Each number is 500 + 50 x the weight over its row's rms, rounded and kept within 0 to 999. Layers, rows and columns count from 0. Numbers have three digits each. The size before them is the row's rms in percent of the matrix's.

# layer 16 attention output, 128x128, rms 0.133, rows 0-108, columns 0-127
099:506475523503558446477456435463471538541568506479457568475545495565553499523489475554440514550536549524504478501459472471489554465566525479495464501538525501524512562486477500439485490575522547436458548446471545495496542579635447537467519512579499474440548440558511471615558551500588537433474422495412523534533424625537543564491418540490517518487495489519534358465580599602400500527622
099:496548545546539457507509489456575471538440500494479477433442535484501532488505491528488483517476531462462546464489524540475476507570447445562528487546559456483500517623526506500543495476520512466584424525510490484483567491457541588469493404460676513555586509444553430421440472459568545551467565533513589533566534493521507573515450497483556600540650513565518526507593438452356521513440
104:506479500441498476458523542489503582515527555503532442485519538570532525570525509536428415522460486532470459397500522520455433453544511514512517514537574530451526440497456543448490532468560491522564500477497436552425372441522500494411432544399400540565461566413655546408516536454550524536544416449494468478530559396528503501471535522580541582557451421494564497515595524530560503523525
103:494512507511539563452430497538459502547468497565545565542440516558538438500460490522491526452488470482482553500527574479491509475453477567533473515454575493559460444518508455544521508515478537546402467549559561583544471574573543399502502580621491517578637528449573430455464523503507470467454577393558410523451588394492493449613439510494450537438565497502501446525510415537477419518457
093:498525539566427488517439516543499542432537442492494587518544447495523492487502504438485469471479418532508525531496536468516457445515502517500506451553510547533482511552510517497543480537446541589464465615468405532505511496507524500447433520609526505540544547556501373445501406579605505516469421642536556490539503585514528456607399528503539495382417551524483553502561497596574473594484
103:554410499492545509557519455525484474477447524525508476414492475475511487511511519514540424439500596497533494459530526505559534498491501419501535530477510497539537481501496487520468506470448566393464535534596538513519546463527387554463500589533412485519573428408496374610442489451469365487413398403548500461489509381465546520461585490511486477441538511443547496428574476469504518616473
082:472427500463496451464586522568458512498538508520472480531534534504485498532480433560497513475462502518468488581474463435520447467529497488538487465395550577476533474498542483497497511579499484605449445363477435538565523500440490507482500513456519587559455481478522491447616418469563474504534472445566396573538454468587681530592532592500484467460461551631437507451565475510523489489538
106:480549492544529428544559514524512470556502533485539481514536496527470510531484440535469504456451505543454502507437503581522522495458466471481561501508477492480542563480545543535478494505436509548470438568389524500458486407502478507554558468452483416511619478451536486556683471445573419619513526463500625522468422538517527504452625472522480393554550602526477463573385475455467489449523
104:496496533503499549489479493464479470486482498459487465477505450508480485593500515480462500523471478530479505517550503492517459447504549448516502504533479561485469465523550444508484564527503538497584437525550538352595521484563608378418520462444463490471598475433559531420474382446435526629386396452521482412565461494557419581422503451489462483488532513476439501488589512466399538521412
098:493484518531506487462496562529488504515562462486502488466481494495416510536493480492516498472533501551490528519475451453482431510446518522437427560531513522512477463543466531480510465526452514574564548602475554362559516433514475499410417523457584491569410430506546518596562499447423507438510552544515552565620562564376554464379500481515397511474524530390560549547399501452475523594527
098:510464438521562472527541549476541498480498530518489476462450474400475491533562504558468476537503561505508562496533482505530513525497516536526547472523491499482482480527502540553468527499440467432523495508552508460521510557583533503406490528560569519407429611498482556469418519482471613479604572458564427446548601573542567520510602509563470529531433541526429366631519531497528675521476
098:521495521579486513488525482494507494519542515519529543529431458532485486442522523552528514504527505501543439430476572507564465531508510550507491511421543488524529531472527513573495548539493460618565622471526615576448458454481596547446329533462455366443542487433515512504505470468437468515528500607456426420427507500457483524533483396500506501434553517584451567414553439407485517534558
104:424532526498512492518532507454475508474455560520525521451491411520522452517454583449454525506476454464456504475506506441529532446475480519491549491458525563415461497467487541545502508502492469546433445446456475497469520481409442527487657433523538534503570431455408470395410625400574589564491504585380393487580481470536573482502392427491453523615488520463507490538464528507499474501506
088:512473503435437552476505533602530504478478484457529497490540497423523482478442535515480520439525521479453496516524488428490516509453536451515487500554484532433526514453485583507449506539524478460365448496559546502458490462547434481507359484536442517542370640494413487467517480471452519584494648488456577394404425549477418487463517544547505580479439409443514454515453430554545511471532
097:498576600488547493510490435468493459538477470469547528455512510438462487541504474489542460509498560452505436539513527457459501523521504477551451504524513508553547555529564487494522509527477470478531435422543400469555420550583530512608534542388442459567466463467493490532464430511524553399597504604496539504583608505578576472568471466394409480476471431315475506462527472470484549460527
090:501536474529556519493513487534470511518434494440570481488486494398512585554517492481525494437448510457544531475544499498565523501527466477462390555497479509543474475474373477549448541514501517518522463497501524528516541498545500485465523558536445498432436491576437413530421417528558517602476462463445445575480443614514478631512543516598444508549588482442443597529636490389578582514472
083:500480517456555506476465509386515491492481475539432580492481477506541532511496558503437528536537539550475502492540480486520509474555497499481431506515465495458496444486488483433508468545472496457531504431535507474537514491475432648559454521549502369505626454575512529490602487590424445582498499427478543549456537518529496511508437539564421542532523607428523516602534598534536375611617
092:524529532498509547492494453501545525581483549448564430477446560531460466443481462546445474508408537544480519533490478531483556530495460439548521451552490444531506452494547522502479503450444504627534445561488475552429486514468541368573457455485524486498461437545531511507563441419430400433408441506533471406486487457517519515413415623570519423523436501570479452440436479412533438457387
088:461577516483489528439440453550483517435519449566499512485598486416501495538464489577522546439476494531484488516495488513486510451426515436577550549524461452557512469499532472412459514459474474442534466526481464485540413424460526370529535432513574523496520576578534647410495507580630524534430514412456456516448422568415402426474494434488438522550527539457442544531507479497517508441555
094:512500486544417520544490496475511428493527488488538531435494409491542408491471470458489472477481463521544464527491440502486521438551499534516493513472461527597533488447536510494490481418504488495532464384509429548441518539411422504485493520419443592548467414484534510489515367511319508465531499541575487404496499549534477437473519468485401484470570476638551439420495384508467511398487
109:504483525505483504608529495543459471493486527476507493503533476505480455435561514502463481442532486531510537517489545525469514532512531538502494558569527569523493521525494515525516449523539455460460490499479453506467505452465584587447595389528538435446572543504494599631496521504622528550370458534490472542460439490448484493533522588457465339443511467494428539582599488478665560434440
105:504453529428535459532518517498498515452477499509506513529500488460535489525520499485496514445483559570522535483555568538496544488519482555445465456532484436485551520509471487496503560476517523425501433581475520578509547491519386506508598520535529520518524487405474508579542548420425501344601423645411583518539499545566489381393497519501492596485469528511424502453587619409535494517451
095:514491485551551532416438477483525461505536471509505532515495545574423464553446497473459464529501449503458457449516513556513524494472448537470505477522508492474486460520507508448494471436466477470509563365586473504477478522540637510502523412411513474522503448473578462527454481510536449488523436524448431582477454466528520445476515592721547466519429479525561539649606542431509550438550
105:483485532519529510505512498543504462531548472526521488474543493450499499447466486507461466482463523501547523513522445474499477482504556478515504491525538482514491539481531476550422500533516479458573534480487502557546465523517466423462462398637492561529554492516550605589435469533496531450484580497646629546536491511404435411469474417654540361499474577402403576541461447527601504488509
099:442489531491630466409569437480531480477447536528466526579433554478488486484486457488516560470477484490452530516490482471537487502539573488520490498513536500448456492474463512523487474497456501493447504476490620511558509514445524425499465482364458537512540547507554519547412496552464398454447493490480515558484505552595497517498436647481493355481515459463587417426551651465564499414585
097:472518477540488488529478524505500531546497429475458472526486502497486496500511525504478489545523536432506406507427575483436502555477482501474485485340488567517472493464573392459561547517529542550438406494430517432524468504545612395459442463411480454450591500530407502463484529577468548471489499546538522470447357558584533504519574615473533546498433565417476445433476465594515495558516
089:531450453486476413459481504505507469529562549488424463505493519479537437512518528515550492558543587464459495460487511473499553522436527450421466472513437477534485526466510528505519525500435462544450515501450472578578507449445623568514516635441432517507476592453529532549511578488435430465524592434518562496514455501425610572546435551469511523485393524462423475528486473477679527579422
109:514531490470426547503450506536551548486470461501503434454540496455476479506481493549483493475488467497479491487519513496538539534510479504506589585499513418537515472529471467467500518423519530308468508492462548576370404493519533490561454338429498496507455486554464413523470462476453461447540553531522566537451462499448536510535438433495433509305597460566419519569461530519452469499507
101:511511552493510576569450512483447502467518482519466447516482515520460533477462509471531553532554474451477516510487504518533491518482455514445545543482537477502486469537537490470468515485592428511584590438533576509604518521479476448503480407641498465509448505539457517596454516618419554531633493429437423479520463438529538508494626615452548499496575492598539621466408521485531425478429
105:520519488403461478485435533403515518424513464544490484463458533561479592496503480525504529477528519448478483514470526450509439596487424529473514495489506545481516483510554463501507521458490518484485592373406490411504418447486476394505467467589491506457480521451456376450591580496534530493522471563613513439526491532353508558599573526564483519410579405484541519514487528435516457554555
092:497447520487506474434499513548507492468527561488470453512538465472580529536421420495530474547532491485539479518497484498492531561575410493505523533497406477525514537499420471458454524555532583496495563439518475449469515486456585571425510565472481504420527458453466544459504411476621440438460524467504456484507577427406467445445557548487554547519500482391650422424605516502651550527538
105:466477448520515491576460527510458557455562448486494517452515587573543443562467572479542488476532493495509471476466532442488512478530514534435520491551478541501433468517510432534487469547540481454614524461602537510453540452391463445436548560518490468467414471508475489459523398550587432438530554488484482442538505540565451596426595466513411443467479507485471340555573455430477423492386
089:509490493429556443560490528526559484481492534490489543600482553533476528473508479538516499447492460512448536465566551579500528508563597428478496456519515557517436501411533504463487450501552445514622382491456438594485512543535488618615461541494527568471529442511483429492461620524465525451494582471502504398387462541502421525540472521525574442436450481580529567538434507426460465429504
109:546440469530460518476421605506552539532462534476441461518470499492501532537532531477524489531495538504460523574582528467501495459464506556513507518419444482474529534488536496533465544476567521406503580521529580455461533541495474516568603475515540345503408532532523511457532578603510467574508497591485551515481493373430429506507526459548420521514406579598533561472488480479460509559335
112:460426467473546526518522497569538519519477515501519520479494536567518456497536558481503510559421503511460477509464532503491456498530519456490453455530524536516450534501483466506544503521416528460475451571560465622559466486464402626367513499461619539449401433517518429437550631466577550513505512483447456582469509535558500609482466466578608384453572544476582461442468484512517444539520
100:513519517480465486599493491512400494419542498525516507554476403521514570479527535524491533462467505551547585508433478511568477506551481482568554505567493487504478429496460509535467525507523512572504539438420475494541581471503478576549537529428510518390535509536455530598439431572513585494465592586487430477476502520577425482488416378469546514475504425472570481378482421536583576563401
101:506497457542505512550518437471492423539518486492463484466487539442511596489508474504505501509450482455531486545553472439455482479557501494452484543463503527474529451465420475495499489586488538517470468419499462476504556537537486490449477494536425578530497604529565475451525422598523573621570577617520593555396514470575629477478575477405469511441568534555619456517452537373545493562528
100:558495541485430513441556532492470478536490489486564459550465434482531480562516514502508553520525536431483514473523505502511498492506518505555544478549519537443468528480447558494545484468459510495416516569472423552458481530525505458494440478440518442463566434418582481457378605494452359619609502478492462488531485510473405475551573546424539475476525567572631403405485589531467609521528
094:567522560442468441471439493510524514524459433484566513537502492498477491464463491557438490450467481489505495510503527489587492517430512582553418514472467523536504475517465524587564496528539554480493580533453439453547552343608543467568430482427459513463405486584428522459406446521521427490406487450508472431432587451582502406497552453532539495496574572597530581476458549533527426479539
103:487571503466536449464540525487484450536515564465472528494497518452560495524526496463516559457473487522519529521464454506507473517454495530510504501521514509533472486494483489482511490391518499590432588448476534515529460410515484532590572421545499476480436358451443491496574421417556471547500465486589444415559474522474408568513472430342467538530425429403465507576522561473622528362475
099:474496530487507541504474510493449524421438513519502434596525554542465464519476416536512488614490507532473478583497505523469476515480501470507494511468497556457469461516489531495557534430479517430551460489526601528537387532555534586573526453526470451502462470545534461469399537519464449435615480502458418411453465488448585471415529501410400464647559526540560570533566553620571502525476
092:487519498496575510543448572475518535462543499505480439538501516539518516581506508501523600490474505401471520554456464502460553484572505541541532498457478545449494492550502484421448453489468506630481486445472543480595516524665498576548591425477483499462480464586582483402507441487483445462418594543498521486505528439543609435459463610534462482575469519479454554473428490430427517395532
111:521446537559493514469564456424501485533504513530527473569518541535494484482527524443504403526511449547541485512494496506465484549568379426501497475483560530473465518514486515480495493479583529486436631511518491566479564553504390351443525479404647515514558387532509428399418538520574563454452546529518558504502533452468482522517598432440497465563463524559460566511522586457537552499514
092:483528456518547485493454516501510530451566473497513569528538445455517528518509467476460506616505546446405505436508522472438527488498535518550550433511477490530518465497499449493489569507532518504595477493482499477418393450499505596456383483436408402380499450440453540555563513576501624491474497473553535497526457501524463501460395507557484505523547556517606323561562525454443448498553
104:488536514450464489568530463475512524572561505476520525414512556427510526500459519471502464520503464522476484489505486561480525493483458447487510464481474571445586513491531454479561475530550491494570393587530476576491378464512456454554512473493534452551535584602403498442659497436568562439447570523444564420471431468492485522471543481371438500471543432398538513471530429596578485503556
091:463515538487557534554545527506477484568496496450488477474463554467467508526530503518485551506505489457514486550542499492500475499552523438491483502531478552557481523582534522577513489462508515532480449584528511452478470468588530489516378590597593508512467524480574483422470509583578535384478482477459521550509356429545518519425359358483570576422469607463465396543462543476458507418494
096:449503515550446482509405411538522546474497544449506470491448421521498499512510574487527475466539480519478527486519507529506454512556559509447504495455441473442535546532535550529493438533559515414479505452432402508500501521412519562536499536524480511557519457560377486488503498544534377594523499470649472455443373456499559470440396566476456593456500557361478597481502533462511464569433
104:460556465451478533490523515477467499527515466571460528498513534508516527545472506547432493458532502460514546466526474439485484494504396524537520557492504490502551513525482532459575430499538469387472471442527456524501479493482518403453438593531574497448473502593427519545477466429486410564522536629387488554629586529598461454483536545502524540515469527472574505568444296556535431487489
098:532506476457490506486478450490525521513409489506496576480471475563523548493487424507485517503511520479436491461557449505487486486486469549490515437414474488468552522513574491517459545535492459458605505518535510453418439557365415485509504494603507536494516540356550481437527474497409529471549429481427562567548537498503431542474514546432468447466493422432611572563508624578431522424365
099:549497490512519510530567492569533428538555523474487525492462496477499482498508550488519473480441553505548421502487472476514463467482479481544467477589437490447529425493466578516500522493533461505435458509568466535556506480483610488542386491602490519604432401472452597450484409464605545594483575531543554562573483429477557473536414542487477412497521409530443536535528550422478615627521
086:502534497477504482486460533494503485470499506551417512549504534551502518383522596502494469506478501513518436491531496536522518488555577468493454515498528490463542505511553517559568536460507496509368530578488579490507569449583504515442431528524506485426594618420527525547576491402467641446494590568529543473467491436525477589556568464470435611462536520468612569587507487522560470582442
104:514497507504553478420494507496545475509503533534451481436551531466487485463455483525540510437490507495473456522524574478547459509502555547476537548474481451556456459481486516475482481526495492509539625493393387604503550434443542486581558568558482439499535584635548441405455478475503550452542400595440395490392393471497433472507452439507516451550541571479513400534466535512541392519519
099:447494561510527561487512498474541534451538472490517537541567467539474499475556497537463521501509426550530464530473510508498556483548550474450443486460435490469442590449508513491486511436457527421514477527589492480472517500465481536433574511481639566535455574455589572438425446448438461586384432435409572534341421510479481419493434469523545565568505517442502506460424581534451419531499
118:543460499483525518539472531620504490470483470487462495557503560452530485483556508464552516486474431548521529446537492513423473482494536535453482474492500526475486542467507440476475455487499512457491354544412460444454560552522558496545573412472635508506483599454408418588463477569543574448514434462525537425479519464436447397476597476573536558536499428546453441557626457507455464500595
094:538519481574456537470561507431490571552478524526518503381536546511520461505503461522561428569547488431504484495514539502466532467446461572543495531497459537498469534497550512456488537522518535444462458444499559482570439498586473504482504623498509530456466477493444555417547464577447425507387550453550591557422529467436499527450488526413567429526616432489493608546613501483557506355516
103:500467461547519520503533486545489585572521487495500495507545536524451476447433531487521507500510451420538538559465518512505529528532522548530446498460509517483477463535544488479465493469549526438454366548482409513484472402437584449421513497596508517515391431482527485489509592548586543515435408416362521489509535376536563556566558523548475496402492616514484552428433424434506516436453
103:446461490512496451541484536583507485502457457588522487496450477519524491474534458538496495497483461456505477555462541519500487523449518524497531507531463459501511490525517418464602476459418512526569540486455495464471390486435564453510574485511585400524446619424451637535412439588464461440450509572406449521549549506533589590527587576402631454460558534481491481475479486452440455502445
086:535445487429455586550457493449538550506554505449565532514516572502468453567447487456483482513503509509433523510475499413494454559581544479568503515491480483487487497481526512487586499464459516461524525412410555484458577417483488415517529471568550453525546383525517558544562503548538487524506556460533601490494492516581604474398376505429619535503544546585572426466571553562490467582435
097:509467537474560537520474482482510560553506505524481488494545489554535530514508526540462543465552471524486470522546520506474522480483573558522536487537459544513495465523442471571565517498464575490546543455540554501460513683447481484533407478568407543528485560612507545411525604448521508444386489446452567449558659562504584556571501503517521388567464485459486448586521495524459582473425
097:466534486533418489536472437492493443478558429522461493486561503507501523474476502433591508460508506442557500516482469466492466465519461445467548535546534531486529535468473495521462475517474493499539529533502584454606423464390496520470468554509471490638506561460446473477429505534474543491453524592471428557533587489486532557498471533639553533421530372382561620508638510441539417442491
103:537502499480486471543516552399482465430486454455540514453472469503537509496553476564474439535518472533518490486545489465485543506441522508485498472554482487527474489463422527547483504510499490448582486554568457530610612488599485512414423422473448431621497470446572402504585443380482506574472541553534368491510517599492433557475548599545529558490484476584456498523414566570485558456547
099:470528473578532571554479471500478438519529556518524511505469539569511505477485509509472523513543449439553512469501497464529477539487520517451470461544447538453480569474482481460512536526522484516422514364542517566559451546501446408477516498500452572492461538499359503559508476536498463534646512416467622612477380519542506499552451499495537486575527338423527430548460391500477551459571
104:459558538489520516502507510520467517506510502532430463494474487500500508488561513477444509504542542519493500522502481525490514495465509535454542537471510460489429449419533508504534543461431546476489457499491563547516435457523568513505552539374449526579524504583618516475393486466417567587453430475512542644539493612463641598443394548553509509534450532460458407592454517564510406535398
100:482465520485476498536470508500538549451448477535477441494531492502477492508467521483414543548524435502446471435495414497558492511486490446498492549540445501537483469500510454454540501595553491459516515480485560432464502459436486501392488455542479345514494404476566514396528504515422568546389518507437495502392632537510392456473486530435522530466458578559480402492444449571354519599489
100:513444479493505422495471468487515428561518423452551539476486510498505515516467506512483492505494519475572511501455535537478525423457483470517476491503453469479504520498460476525548467472459515499485547524435338335499507537509446315467508514432500556460484502443592529495500547443530528491577602531369440508426460486415516546502469564555450570577486463514376504479438488432423480584541
090:541569501516476503569461578488495583484496541449483457468501472552484457494496435578478470619537448485497475500501502573479532490502559444537472464482487471516531531497512527473472477498510471478416576512555467616497468476490570566517539592458463535457484383368554504536481493478619512500579479453492572519412443607539504495443543524587563600601490456489515611555480489571442478560408
113:485494449484512500483504511450466486544542446521520548527497472482508471499474508500512488488512557510483474512543488572500503435478482493553545502490565436483487510469514462568494570554472483469438473545452633495497570447469443491553494551497427565477525513438611506559464627516452403407524514503546412485539416460544443588548482424497331544509506506571551486620473456555436499401653
098:460501488530480493442535547491504519475466525552582560531513526517474514498561519516485516546498450545503436561431480457475473520492524584473499527512544432507451459487544497488479548541510483485630611426429494470491411535494577542545498535532587508458504544497568495566445589450475624506347523502594479498482552575528482551439478408476519533398420408463529531401486552442412478400470
107:544527509483487492533485531599484545488431440542482494524470464464492570508548527487497460480462526446504518514535507502523469494572492431475548515539467513558497481501445453485457491457539458474458526489582442437635490550440413568472485431438408493588449401533555562524515429535525518578473589611500418495506458457504510345595547383524585455421492511555502471503523522563446524483385
094:493430512461468420533512610550498491529516629522514512508496549460516464500457480517444508492513524562517507533593483481473451521478557495424521565527507454460491537507513501480589491534458492537491489494536431468370536508478480436557603687552409497395483508507517486580504436582515581596523432433554439500591465486522524409483525541524522528430470521515541480519461614485564488498568
106:464455473432434522500515450499468494492450487485533501544493528458519510539541466484459493554553504494520475503513451512458508513514497497523527542478539427458534538571482491484469557539488478533444558566479492428353471487562549486470521401437513526501457394482563561490452578565489462398560486453479519408491471472641576629519422376549522522489508472523509630609442503597445585478542
100:528505469523508506480494539492464427562510523480485457517559504510498544533497502508500476470481547504521430512534493487468548536505459457499476555400477526500523578500542470463500479450441463548473545512535457539540447509463548498527456529532544561417503450405509525444603365522413593384512372562565406613435520420456487543510466522541440536653505601505588534543570404540460515455489
102:529507501519514513398465467526471508474489536530468456505531492489490507495537522517523505467599502549491500430482491556463453530424442473520423465500510446555565494482446503496533508504509504542601584612430525495459447483478619493436604462491483534435534458541482528512505586463428528429492530438592547674540585455457604382480522423443408503421504464577482498474418479538558471478541
095:483540484508497536469478561467547473503514478483479491487487483451477466399517509468536470432432526514506559509523573526510495446480495464526489565535473438474469479544466497462471431480516538488626466491524508487389558502568678414479517485466481490591455477462492362480517582503490575526583575425484588475520515555540427390555483466427467520555497579469579578478542529416599428440479
102:491577531561515499489560474507510485493558461460497495486526527496495528532476471520519559498606512409481441523444523512509519557497476506483466503459519458525394534571502465510444468491488455467427583493589427551519496469438505456626481482547646531377516458490470454600480460459391523477478481470468544401484514603576535495455498546545435552634482458448503432396476541464389527480524
098:526537526527502491558588468447448556516544502525488447554510516492504445507501484491546516431554469560462540439512511497579516483519547477515499528518429471520471442448423447490569469460585443532402473523487418530439489606533394485527596522464496501598492469550504456582596483647468494528527505402461460444460574562502503503616451533488463418596493460465485541427482467522626557495446
113:531512572492455441542494514502467477503436577439523466463486502488470518518487557518495490447489526502497512491509539499469497560530531506496551479512534507561528440501523504483518483480524528572531490482466545525445548458531374555607488404418594654511547498512556572540533498484566427531537553587540464421408526432488588429533453626474415453550453463453478413535627444438425430516433
106:512496466574490547505588597454539470422505467508491521481511415490563504446460548572554468601567526528458526475532537496549544506548485428519470470551459459464496505469497529453513484540506487439535485556389674530602496565484540547597584532458417473495473586506497479409528494498445490535482519558520613532613422505521464458537487499477443530552461457520527433393500493589526567524530
108:465499463543505487454524497487493547537479455514503555541515474503480549512547536462490478528495515472448462508502520464472522502484471468543583524498531445535444502560454537513511501530518433572429520608455440453590471491390513517402533489557480403393518572607560463462495539438476466507666474358581487519619360544545486502536543481496588466455503485483494581557516490462438482458419
098:555546542494494462481538529427522488463498495508515515456524561485541489429520466440518480533500487415483479439498472541541481478472510505535479424505546453476442487506532463519559569493458451447552496530533529538471502510492490408521560522505446676509651432542501608538449436558375498496439525542496535572549541548405457537490588487415592555537548564620549471546518485501528518593603
111:494537465557509477444453423476433489535474425495438496522468502510439464428461514524499417545514545497573484526456498532514497458480521571448420502479503500442525529456465524481515439499511486464440537533368463363492478551511497501419457482529500413548515500498465598613479500529567448461553495542461472493443511495516485591504546474601447542632611550568438396383554454458514435499577
103:558592445495516488514530488495526496480475464526527423490502439519485467530535540466497547460471439539528508503546544495505482498538461514531511473451503442443497524496502532508457467498477535631502674553566610503460517613475480580441525489501507485617522572563455476541416517447604477456505520504467541410417542529513501393474471512473383506496506592544554541388475412529466588435568
101:501480469514440552501489540453553562502477449478479468442542516498518473555520429574530541506519477516495491437472500537572525478474457560511529488452548569513490536492524581462465482513513506525422592531495531461487509495673507613471534461500597607593503506606463473458510456484339511530463477434433477440490549522390587500547510470490546456454451572544551579520585541457456414478578
105:493545578483505472483420479509527523507478518475490514510520483457474529509521501426517542471468512470520512494497482463503494528442576481529515490493458511487539456535502501489495550506506493520524530575467591538423591435471421530454594531486523496492505570580489494595473320653491572466524427494365471547572514478557405577597525598389458553507468539456458408501472536472456551504605
099:548422525443493570475516482430507507432523542554477459455543508476513509481472558495527506502503486453508489563480448473537447578498466498484443441525450461499536419530529484458483501498481469499582570503566406460605527479540552439566416469499489617480446538484382425595569507544578489527419485532575550327528561460502511509435474574570451446500533520428429443517454533547530465391496
104:544533464581517484505512531517492486419465536505450561477486463557486477479562488513482519455498504530468495510510518530477513388443525487528512467516490496542529487512509510554483429465503483507579529441497510537525510368531535568479492523492625483602376571440468504614504482386633469528482436468432544496574540546409517404468479459522360465502518448614517390443490501542460542549431
093:509514537531501447480498500463453424533512472474544545530469477485464488540429511452481497567483476488574496472521518467544507528554457535543513507489458472481518484520609465549496476544488519443406453547482523481568537604493517407421490505469414461354507573437424622496486522551515582616558535627486402454440465608460529472513451522548452560428528433545433595563480470580505489514463
100:539518511487461513493480437532449566521480468466493509478486489497534447455484543539512469464556495531443534483494460492530580520525517492433546468536464532506503485490490470493435482438468464466562554601530579466528518396426625466570451488548432568492520428556479416527471657504531516450513480476445522491440538586477552491486483543484690587517520410544498439540644423438495552529448
105:546505505569515487507555485537461502544395522473490493531569503422543530484455485460496452492529520570510486482538494545518514542546552535479510512529508507515512445501546491562409472571516486600516532585437514556547528530521528486539435423483448455523443437494426491506416487366533577527530638459466499511511443349519479524427461462487477564459480587545424537508601408567445367505579
081:498459460548481437545426471509548510532551573477523492476432466493518453517475471486514488549478448464515509465492504449538514537474533483493467542424542517483474537513503528484463459490509411518564474426556520455596533480530526562560498491536588486580589463470563445501470534607472470477563443457511416411509431600523564451466526504509499442489388540324643492540496397428378522509549
094:533467506568499451470425535512452473498472415464505522515541457443540498525470508509514547503522470477442505480465549546489564470459518519553479442479476488508560523506574502485551494522532529522535432488458460533551486439598563528413580529462538489479578540529478547483594565615460557564505422550504515470561467501383647527603500494467551528548478378485432525413491369620489461439571
099:504542442466536474505554564609487610516548505502488470512525521442504466467511486523553498505577474524487465544513480568529476519439483581452518513501485535512437537511508486485511495444501543526486447532608428538557568546465474597418590466546493379501428549577527549482507493417487374414463513458496517496535461534480486592483500494480484548407497411521517442480541606545533314510583
102:539506474523442557572534505469547541476473528484487535540512502498491455518491512505522498543503540521501539542569493532548464480517452507491567498616549468514508456509470486507540557486506495496485590410583472404380518558442453495504474620579445506445429509508464333558472510472481394526454509512500491558615481487513445507539415455333533537536441467530393554509572567519507433527569
102:479474471468486460517520521534508509492474514461494415379447498501497457504448554433515502584488461475512486482533510428458506488465419524521542511509491446525516522497503544514518524457458532480469524409569443535507409578385535572667478497451544415510527556488533584539548544440529634462518388449497483545581481524424407498537473537486527511469439447516413501511470446465590529610604
105:509542508453540498529514502555477495435511506528502547432477494506532596512495468498488498505552542484538459414501509437467489481470497490493504508478473520548529456570456513507527519478537533529485413489594573480478557475394405507503424443407532387480493567527515371537597568442557425559517606491549445568482449461447546440543540381490604502475468594350456480483533476558565564480490
100:505457492537464526433459487498519461497517538436495466493491464502509485497456485446462537477525506551527468532511560490501480502453496527529452487487500508437499469501471516517520464530447471546479588605544517430428576559566578584499406437514438641528483541416486468544577607529514511530440475558501474527520362399607499445400564592402408519520426423534526496495560555507454593532433
098:466453492559468512505539474543591494485536490470544494502544436506454478542477503450518514529479525496495519450505538532440498511579412607467478584438506549549562549533440489543483597450458523563517401514608515505453570459511498478482496478447398515471466455529508497588443506461467594537561412581628574529475589491567493566617495508528521528532416440545545472370494481439579505541459
105:517440517480486510482509463546526516515464486481552532488580560509500524504500446473497511524512528515526488483468469458557536493526541560494515501468524483483460533449537513457506488558527486472525403432395477544411584491577462548504424533596609516492494517438531477482462576515470472519532462498521403589489594600444427632474579468435495435490514561425397570429532520595566390570372
102:484530445405503503540493493475526499470516549552529437463471478479464532432448493510537462481480503483527520524499520511446486508444540464561491488537457549458459497415520533476532528478464551563586386434520600324427422511460399519475484454570422492470577510492525542425507600526443545385432413512546496503455401488619470430504455546490477515524499418535510516494421514573589493484559
109:510481474466527440461514494495489509500456513494511519485550473493515572534489481501520535494536463502565511484454457501510501491481517425524486493436522419498444512519407502538545497515559535505443562615526596549485499494421546541574397593589492524522461379507378496437420510490528545534543566529476481539475571515493501508513573478460644449610557467420476422448407615573431525450598
104:514472527471546511484438481504500555481474527586508554516426481563514518468512460494494529484471485581532519524477525451508476524515519490524499523527472499534526562415477491480487485523495443475528370463520414485556508508445544575581412430549437479396429490462585478397525616540454507502613554513383395594470578537445434383458495459499514449458449586509516516443396437538464559455521
109:478501522548533537466441450476466535431559481496523591507513473534506457471515477481493557491501477493571544475516545483450538487424512474421448497524466574530494524511514520495483503502474487525439413388472459509603403502612467498408523568538446623426512520464577481549452498456451536556521529444411613467537468477427488433489549430491516431523555572448432479602556592488408490417397
095:493489506445516545455460484522485431577536476441475434492460451484508491525450444505469495540448511495530525458527434466493510517543427564529485550511481551541431495477513513576507463439534484529362488398460552530501541465521463470455530568496393405646512565541457693439490528484444527477529562512605530520538511518472437524460447479525478491505611493472467584454554547410451450433563
101:532523497459414523466489530491510502483465491465557473515506464531501507526546512526487482484546526480530486517483479497477487466490452499478505545541484476503619486512510533523441561501504517465500503495476471545502480490501546480500585433476382425633462521592584484537535514418466479465540433476458480450448567374437404518546478537438558503494602465413412497573470462459428727617462
108:493526483532523555488542422558440457474505496511516492566522490473478482495496523518479523476548523476514529467467424624429477539487579494483509442490487587498449445518484498444498464456536496504498586495436460501495489454459379609577432444453490513436506622529605531443514458467439471580512522472568592482532574417616589485412521472566613528537529431527435468421459461464555583486540
100:453469501496485551521507503541467444484463536490434523483503466483461513505545434478494481502504456494470460466482472504569510523583470539469458560490515520494526528500459587499485511536385542586400546371589480562363504422457566491492493576483509539559577600455381589414523506487536423436598494463487507472479558551587574516513477424527457580456554513550454565520392488511508507591471
101:463447502526452523523516445477579489430492472524421509567498563514561491453512488494532502461545455526469491536430488496542507470494472486509459397524491541554549522479501496499451479511532578556502563474450467486450518368579427464613527451553441533518484500431402432475524512516373449543388622547493398532560575470580394480471438562560585440483556571477467459486551551505499468564485
099:482471543419475511515548528531529495488517481438484542493476504523518518510548523436554523538546470519544461445491524545471583531549547501492456463511507494512537463495529404457513499512464504572594408604462506496472619517456485518514434541455404467538499449559430637437549504536457493460583339443485570518532489497427561418589528364576427486473532411441475472530508564554463534453519
102:510482474534543496409575532515493429414498533445478479503506563542495509541538567510534585434470472495473521453522479464505484494487582458495414450469567499489536583484566527534508498570455454467467508540592571454521476520428511472579545530375427506410563545591384568539459504484473509529479515361539412466497429507549421506461513434481510460515395493586477472427500535422470423507414